python train.py --n_layer=14 --d_model=96 --n_head=3 --n_kv_head=3 --head_dim=32 --d_mlp=384 --vocab_size=8192 --activation="tanh_gelu" --norm="rmsnorm" --norm_place="pre" --norm_eps=1e-05 --positions="rope" --rope_base=10000.0 --rope_fraction=0.5 --qk_norm=true --attn_scale=0.177 --bias="none" --tie_embeddings=true --parallel_block=true --init="uniform" --init_std_qkv=0.05 --init_std_o=0.0 --init_std_up=0.05 --init_std_down=0.0 --optimizer="soap_variant" --lr=0.00906 --beta1=0.95 --beta2=0.95 --weight_decay=0.091 --lr_head=0.00638 --warmup_steps=148 --schedule="cos" --final_lr_fraction=0.1 --batch_tokens=32768 --seq_len=1024 --doc_mask=true --train_tokens=95400000 --steps=2912 --dataset="wikipedia_en"
Each number is 50 + 12 x the weight over its row's rms, rounded and kept within 0 to 99. Layers, rows and columns count from 0. The size before them is the row's rms in percent of the matrix's.

# down: layer 8 MLP down (transposed), 384x96, rms 0.145, rows 321-337, columns 0-95
# up: layer 8 MLP up, 384x96, rms 0.147, rows 322-337, columns 0-95
down321 098:57 48 60 21 41 69 44 28 67 32 59 55 68 38 57 53 56 54 21 54 51 65 68 29 39 46 56 64 55 43 61 49 52 34 60 47 70 55 60 67 47 46 51 55 37 24 50 61 55 39 40 26 46 61 70 52 42 48 49 72 48 27 46 43 39 36 35 64 42 48 49 43 69 66 43 68 51 61 37 51 52 60 42 48 38 48 70 50 62 45 45 39 46 42 58 39
up322 099:35 59 57 58 38 44 29 68 44 62 53 34 41 34 41 48 70 34 66 36 71 51 75 46 42 33 68 34 59 46 50 47 45 53 54 55 51 36 49 56 49 51 49 39 43 52 45 47 85 53 34 41 50 33 44 48 64 53 51 53 46 37 35 50 63 62 61 47 51 59 44 57 38 55 41 53 40 85 59 43 22 31 49 37 40 59 35 57 60 53 35 66 72 57 53 48
down322 121:37 40 47 41 45 51 58 53 58 46 55 42 44 68 63 69 72 39 69 40 33 54 63 49 37 23 45 58 54 55 56 44 54 62 49 31 55 51 55 60 56 45 48 32 43 45 48 39 74 62 37 63 45 51 46 52 71 59 48 48 35 27 67 45 65 38 52 75 46 58 54 40 72 55 40 45 43 81 53 44 13 42 38 40 53 48 61 61 59 50 61 66 45 71 50 48
up323 101:53 36 63 52 56 48 29 52 53 43 28 38 40 46 50 52 37 60 51 48 49 50 62 49 58 37 64 36 41 59 63 56 59 79 57 38 56 52 56 56 41 64 62 65 56 70 67 32 50 19 60 33 41 27 64 56 59 65 61 50 52 50 63 38 66 44 49 59 39 62 58 38 41 58 77 30 40 48 40 33 34 41 39 57 50 52 58 46 38 62 34 47 73 43 39 70
down323 111:55 51 51 38 43 60 48 44 67 40 35 59 69 39 31 24 65 51 32 51 61 50 74 60 47 56 23 48 57 57 34 52 58 59 50 53 63 46 43 62 57 56 76 42 71 56 60 69 31 41 81 32 49 49 45 49 42 55 32 50 49 56 18 51 32 56 42 62 48 58 22 48 28 55 46 47 44 45 48 63 55 49 69 49 40 50 42 48 45 67 38 43 57 53 59 55
up324 089:56 70 46 52 59 47 46 48 48 63 35 62 57 84 32 37 49 53 41 53 50 48 49 65 56 51 53 56 31 57 37 20 38 51 37 53 61 64 48 50 43 43 64 39 53 40 56 36 41 59 49 62 41 41 54 50 57 65 19 55 55 26 80 34 55 45 51 54 43 46 26 52 34 58 32 62 45 68 49 58 57 38 24 40 45 44 52 55 67 51 40 53 33 40 57 30
down324 090:55 48 49 64 25 51 57 52 40 63 67 35 48 38 53 43 35 37 55 71 69 54 29 62 39 63 34 43 54 61 56 71 59 52 49 63 48 29 39 42 49 48 60 49 30 43 37 46 56 44 53 44 53 37 79 44 36 44 80 48 62 62 41 64 53 49 41 38 44 64 77 36 58 47 56 59 46 53 59 38 49 34 43 54 61 53 36 55 44 60 59 70 59 34 38 78
up325 103:55 45 46 49 38 36 60 48 37 64 50 45 68 41 45 54 39 46 40 59 68 30 51 53 71 60 75 45 56 52 65 35 40 65 56 39 64 57 56 53 52 54 57 32 77 65 44 44 56 40 44 66 82 55 51 60 35 43 52 67 01 59 54 42 55 51 47 51 52 54 60 58 55 55 37 50 52 51 42 42 56 45 65 59 62 32 44 50 58 36 23 48 63 57 44 39
down325 106:39 66 47 63 59 51 93 50 39 55 56 39 39 51 51 35 62 44 40 52 52 62 40 63 60 50 54 57 48 48 44 63 32 40 47 51 68 44 52 27 35 52 71 54 62 56 57 58 79 50 32 54 44 58 52 66 38 47 47 39 30 45 42 45 55 75 55 29 49 44 43 55 57 17 41 51 52 46 42 45 67 45 48 55 60 65 44 21 32 50 51 51 60 38 35 50
up326 097:36 58 54 61 69 47 33 46 66 53 32 55 47 67 70 65 62 46 36 54 45 56 60 48 47 54 33 40 51 50 62 46 38 47 45 66 57 40 38 69 50 52 65 68 56 49 50 76 54 47 75 50 45 56 52 64 79 26 44 60 48 46 55 58 41 41 63 55 44 33 54 59 38 55 41 61 50 69 32 60 69 52 60 78 41 55 74 40 32 32 41 52 33 44 52 61
down326 103:48 55 57 53 36 68 57 42 56 51 65 42 61 36 30 64 52 59 72 41 54 57 32 53 53 53 56 50 58 46 60 63 55 83 46 40 64 68 35 33 45 54 27 54 37 64 64 47 56 45 45 52 54 53 65 58 56 80 33 46 51 48 48 42 50 31 37 50 40 46 48 56 35 47 55 54 68 33 49 37 60 74 42 53 76 56 53 77 56 52 59 45 67 27 43 70
up327 103:26 46 53 51 55 37 77 72 57 48 51 60 55 22 45 53 50 37 51 51 64 70 21 74 51 46 56 46 67 42 42 61 48 51 34 61 44 63 52 66 53 54 34 61 30 62 69 39 55 37 59 25 47 44 50 40 51 43 53 42 24 41 48 60 63 50 34 46 48 47 43 47 74 52 36 40 51 45 39 47 55 62 59 57 31 37 58 35 57 29 32 51 43 61 52 59
down327 104:47 66 47 79 35 47 61 60 53 58 27 47 42 49 45 44 50 52 58 52 51 37 51 52 45 39 55 58 42 63 75 50 65 51 77 64 28 56 59 63 57 54 26 54 15 45 49 33 28 39 48 69 46 34 44 45 48 35 59 43 43 63 35 58 59 24 49 33 73 63 61 53 39 51 60 61 50 56 48 68 38 45 65 60 54 57 47 50 61 47 59 56 41 64 63 48
up328 098:59 67 59 58 45 46 42 34 40 69 60 60 44 60 62 37 31 42 61 34 45 82 64 31 34 39 50 57 46 65 30 63 44 59 39 52 66 55 45 51 68 35 44 54 52 64 45 53 58 55 38 37 58 33 60 58 35 72 50 42 74 39 42 15 47 55 52 33 46 45 42 46 69 37 49 43 49 45 38 51 65 33 47 45 49 47 51 49 53 31 53 66 42 40 45 75
down328 101:41 37 62 63 61 61 40 69 59 54 33 26 70 54 68 57 47 59 49 59 22 40 50 56 54 48 69 61 51 69 55 37 45 35 53 37 69 49 49 61 50 69 35 53 48 44 37 62 74 54 51 60 50 59 49 48 65 64 50 70 45 47 34 28 71 38 39 61 49 47 53 53 51 64 60 35 57 71 57 47 56 34 41 67 41 48 57 33 49 57 48 22 68 53 39 44
up329 101:62 39 57 30 63 59 44 66 60 40 59 58 47 48 25 62 65 39 52 30 39 45 46 64 59 62 44 59 46 52 66 30 51 56 62 75 56 70 50 36 34 38 49 58 55 65 31 60 56 17 37 30 53 30 56 62 48 64 52 23 46 50 43 58 56 50 61 54 40 46 39 43 56 39 65 52 37 50 66 57 65 36 55 34 57 33 51 42 42 64 48 71 46 62 50 56
down329 092:62 54 51 69 34 33 53 34 33 59 42 40 62 54 66 49 39 41 54 74 73 57 53 34 43 49 54 51 49 38 35 74 53 51 49 53 44 28 49 59 66 48 57 49 59 29 45 37 63 67 57 45 59 56 49 48 58 17 53 83 66 37 49 47 45 58 36 54 64 64 60 38 55 63 31 35 54 45 46 53 42 33 35 43 38 60 43 56 47 39 51 36 62 41 73 61
up330 103:62 60 57 59 47 63 52 67 53 39 38 55 57 49 54 51 34 45 60 57 48 54 60 51 68 43 35 49 38 54 43 63 46 61 40 53 72 56 31 29 31 44 55 56 34 55 48 30 43 49 60 17 43 45 68 56 55 72 37 48 41 50 64 44 60 43 46 46 33 41 60 50 53 69 27 57 24 48 45 44 55 60 68 70 54 44 52 47 30 21 40 73 48 39 70 60
down330 121:30 55 45 47 61 39 56 43 59 33 43 57 73 52 62 51 57 29 57 68 64 45 46 52 55 57 68 52 73 56 55 36 52 53 48 51 40 68 35 34 44 45 32 59 18 28 60 62 40 62 51 35 43 46 56 46 65 41 45 44 30 49 51 54 62 75 64 52 33 45 50 33 45 66 55 67 48 42 52 44 77 57 54 51 75 62 39 30 68 57 65 47 41 46 50 59
up331 101:42 40 59 57 62 51 23 58 67 51 52 67 43 46 44 42 40 39 68 33 52 60 58 52 60 49 55 52 67 45 68 64 38 28 54 72 47 41 65 58 44 54 37 47 52 39 57 52 52 51 36 43 42 35 63 72 49 61 69 46 58 36 34 58 66 23 45 61 59 44 62 26 89 39 58 48 43 44 51 38 64 61 60 48 66 45 38 57 38 51 68 60 52 44 42 65
down331 110:22 33 57 45 34 30 52 43 46 56 52 63 53 57 52 55 55 59 42 55 64 36 61 60 71 42 35 48 45 66 59 52 56 51 45 28 36 52 40 38 72 44 82 75 63 58 52 39 62 57 70 60 49 53 42 39 39 53 46 38 47 42 32 53 33 55 66 58 33 47 39 63 42 37 46 39 65 65 72 53 60 44 69 45 51 50 44 73 47 65 46 66 60 48 70 52
up332 094:57 50 64 52 61 72 28 45 46 64 54 73 62 55 48 40 38 53 36 37 71 47 40 53 46 47 44 71 58 39 52 63 47 49 53 49 52 53 64 37 57 60 52 63 16 52 52 59 60 60 34 50 60 36 48 66 42 52 37 45 43 43 58 52 49 51 68 39 49 33 50 48 37 40 61 46 48 67 23 72 43 56 45 67 30 44 42 55 28 51 16 75 52 37 57 54
down332 104:51 39 48 50 39 51 61 75 49 47 73 57 62 62 49 23 54 47 56 44 61 35 62 35 60 64 77 58 54 38 51 39 23 49 41 42 44 40 59 43 29 58 52 30 40 31 41 62 31 62 48 56 53 60 49 60 52 58 42 56 30 54 58 67 71 57 54 48 44 29 31 29 15 47 49 44 66 65 58 55 39 65 56 45 38 48 57 56 46 39 55 45 47 48 48 40
up333 092:67 52 57 57 55 54 58 38 66 59 57 60 58 53 64 38 57 33 52 53 58 32 59 43 65 66 45 33 67 36 44 45 36 45 56 65 59 65 65 59 49 27 80 53 43 54 51 45 64 42 35 44 21 52 51 54 57 52 32 58 62 52 60 80 55 42 70 46 49 53 38 52 46 13 52 40 60 46 45 53 51 53 71 54 53 28 54 59 25 58 51 61 54 65 48 59
down333 087:60 50 40 45 20 67 49 51 47 35 33 37 34 58 42 55 55 64 74 51 35 72 56 43 47 47 40 57 37 56 46 43 63 43 40 28 30 70 37 48 63 61 41 45 55 55 40 44 61 66 46 56 69 52 48 45 58 45 60 36 42 60 49 56 43 65 46 50 42 51 44 44 80 70 51 49 57 71 40 74 39 33 45 49 38 60 68 61 53 28 59 46 29 34 58 36
up334 097:41 51 70 54 47 50 35 38 53 42 55 78 38 34 58 50 35 41 73 39 75 48 34 47 53 57 46 65 38 68 60 59 31 41 48 59 56 56 65 66 51 52 69 50 57 63 58 51 38 44 66 68 39 49 55 28 43 49 47 48 45 27 62 58 33 59 62 65 52 49 64 61 51 48 30 43 74 43 41 58 46 50 64 34 53 62 41 52 61 55 65 63 30 78 43 56
down334 090:67 60 44 61 44 55 42 42 67 52 40 58 54 46 56 29 53 65 30 65 58 53 47 64 62 53 48 45 73 42 70 57 45 32 41 63 36 29 29 56 42 51 37 59 39 43 30 48 70 43 46 41 42 60 60 60 48 38 39 65 54 40 20 52 60 56 41 53 62 38 47 15 60 75 54 56 41 50 29 45 58 58 49 53 55 59 48 46 49 25 49 49 32 40 36 35
up335 102:50 57 53 54 35 43 13 46 35 55 63 44 69 73 48 35 38 57 76 32 59 75 40 39 51 38 36 62 63 58 49 68 48 51 45 60 45 72 43 48 39 56 50 47 46 49 67 37 51 51 47 47 70 38 65 40 60 62 57 71 40 51 64 61 63 46 54 50 67 60 58 47 42 48 37 71 47 66 44 44 46 42 43 78 40 41 72 45 61 60 37 56 59 44 42 41
down335 111:75 55 49 43 33 41 52 52 62 62 61 66 65 30 69 47 65 51 31 54 46 69 42 53 42 31 32 42 61 51 46 47 43 34 57 42 46 31 67 59 43 36 39 62 62 47 38 44 37 45 57 34 60 59 57 71 33 71 47 65 52 39 26 37 46 57 65 66 61 49 29 61 42 47 65 56 42 46 37 36 47 60 53 41 61 77 56 58 45 31 49 66 34 45 57 45
up336 107:60 56 25 40 39 44 32 32 60 55 41 41 34 34 47 65 20 35 52 55 67 52 57 43 48 52 62 34 63 43 51 43 45 53 36 43 39 52 46 55 59 45 35 46 36 45 48 61 55 57 55 68 80 41 46 31 68 49 19 67 43 62 49 71 49 63 67 53 57 41 37 38 57 39 41 40 64 62 61 62 35 53 37 55 56 38 41 63 45 53 55 39 45 68 51 72
down336 106:44 46 34 44 50 58 55 47 49 29 49 49 43 64 47 39 50 30 57 42 39 57 62 28 30 38 60 36 59 45 36 38 50 44 38 75 50 74 60 58 57 44 56 46 47 54 50 60 86 40 67 41 65 57 59 61 50 38 54 36 68 18 52 47 41 60 39 32 68 55 35 37 60 55 19 39 49 48 62 42 60 45 55 30 46 47 64 46 52 58 46 38 60 40 63 53
up337 094:41 77 18 40 52 58 47 34 57 70 38 41 65 46 56 40 34 39 31 57 55 51 62 59 64 43 58 63 43 69 47 61 51 58 47 63 63 66 45 62 40 33 58 77 41 55 44 71 39 42 53 38 37 37 39 73 53 57 35 33 41 39 44 52 71 57 59 57 39 44 52 67 52 51 52 63 66 43 49 44 59 50 42 61 62 31 33 53 49 55 39 60 48 25 59 54
down337 100:40 41 51 41 70 45 66 36 37 49 34 67 31 49 64 32 39 41 51 67 60 44 61 36 66 43 59 40 30 27 44 35 45 76 73 51 49 54 40 48 38 44 46 52 33 45 57 61 44 34 62 36 51 61 42 33 54 39 73 40 63 58 62 58 64 61 60 46 65 54 57 30 40 32 56 79 51 42 40 44 39 51 56 58 59 47 37 57 54 49 41 50 66 66 62 62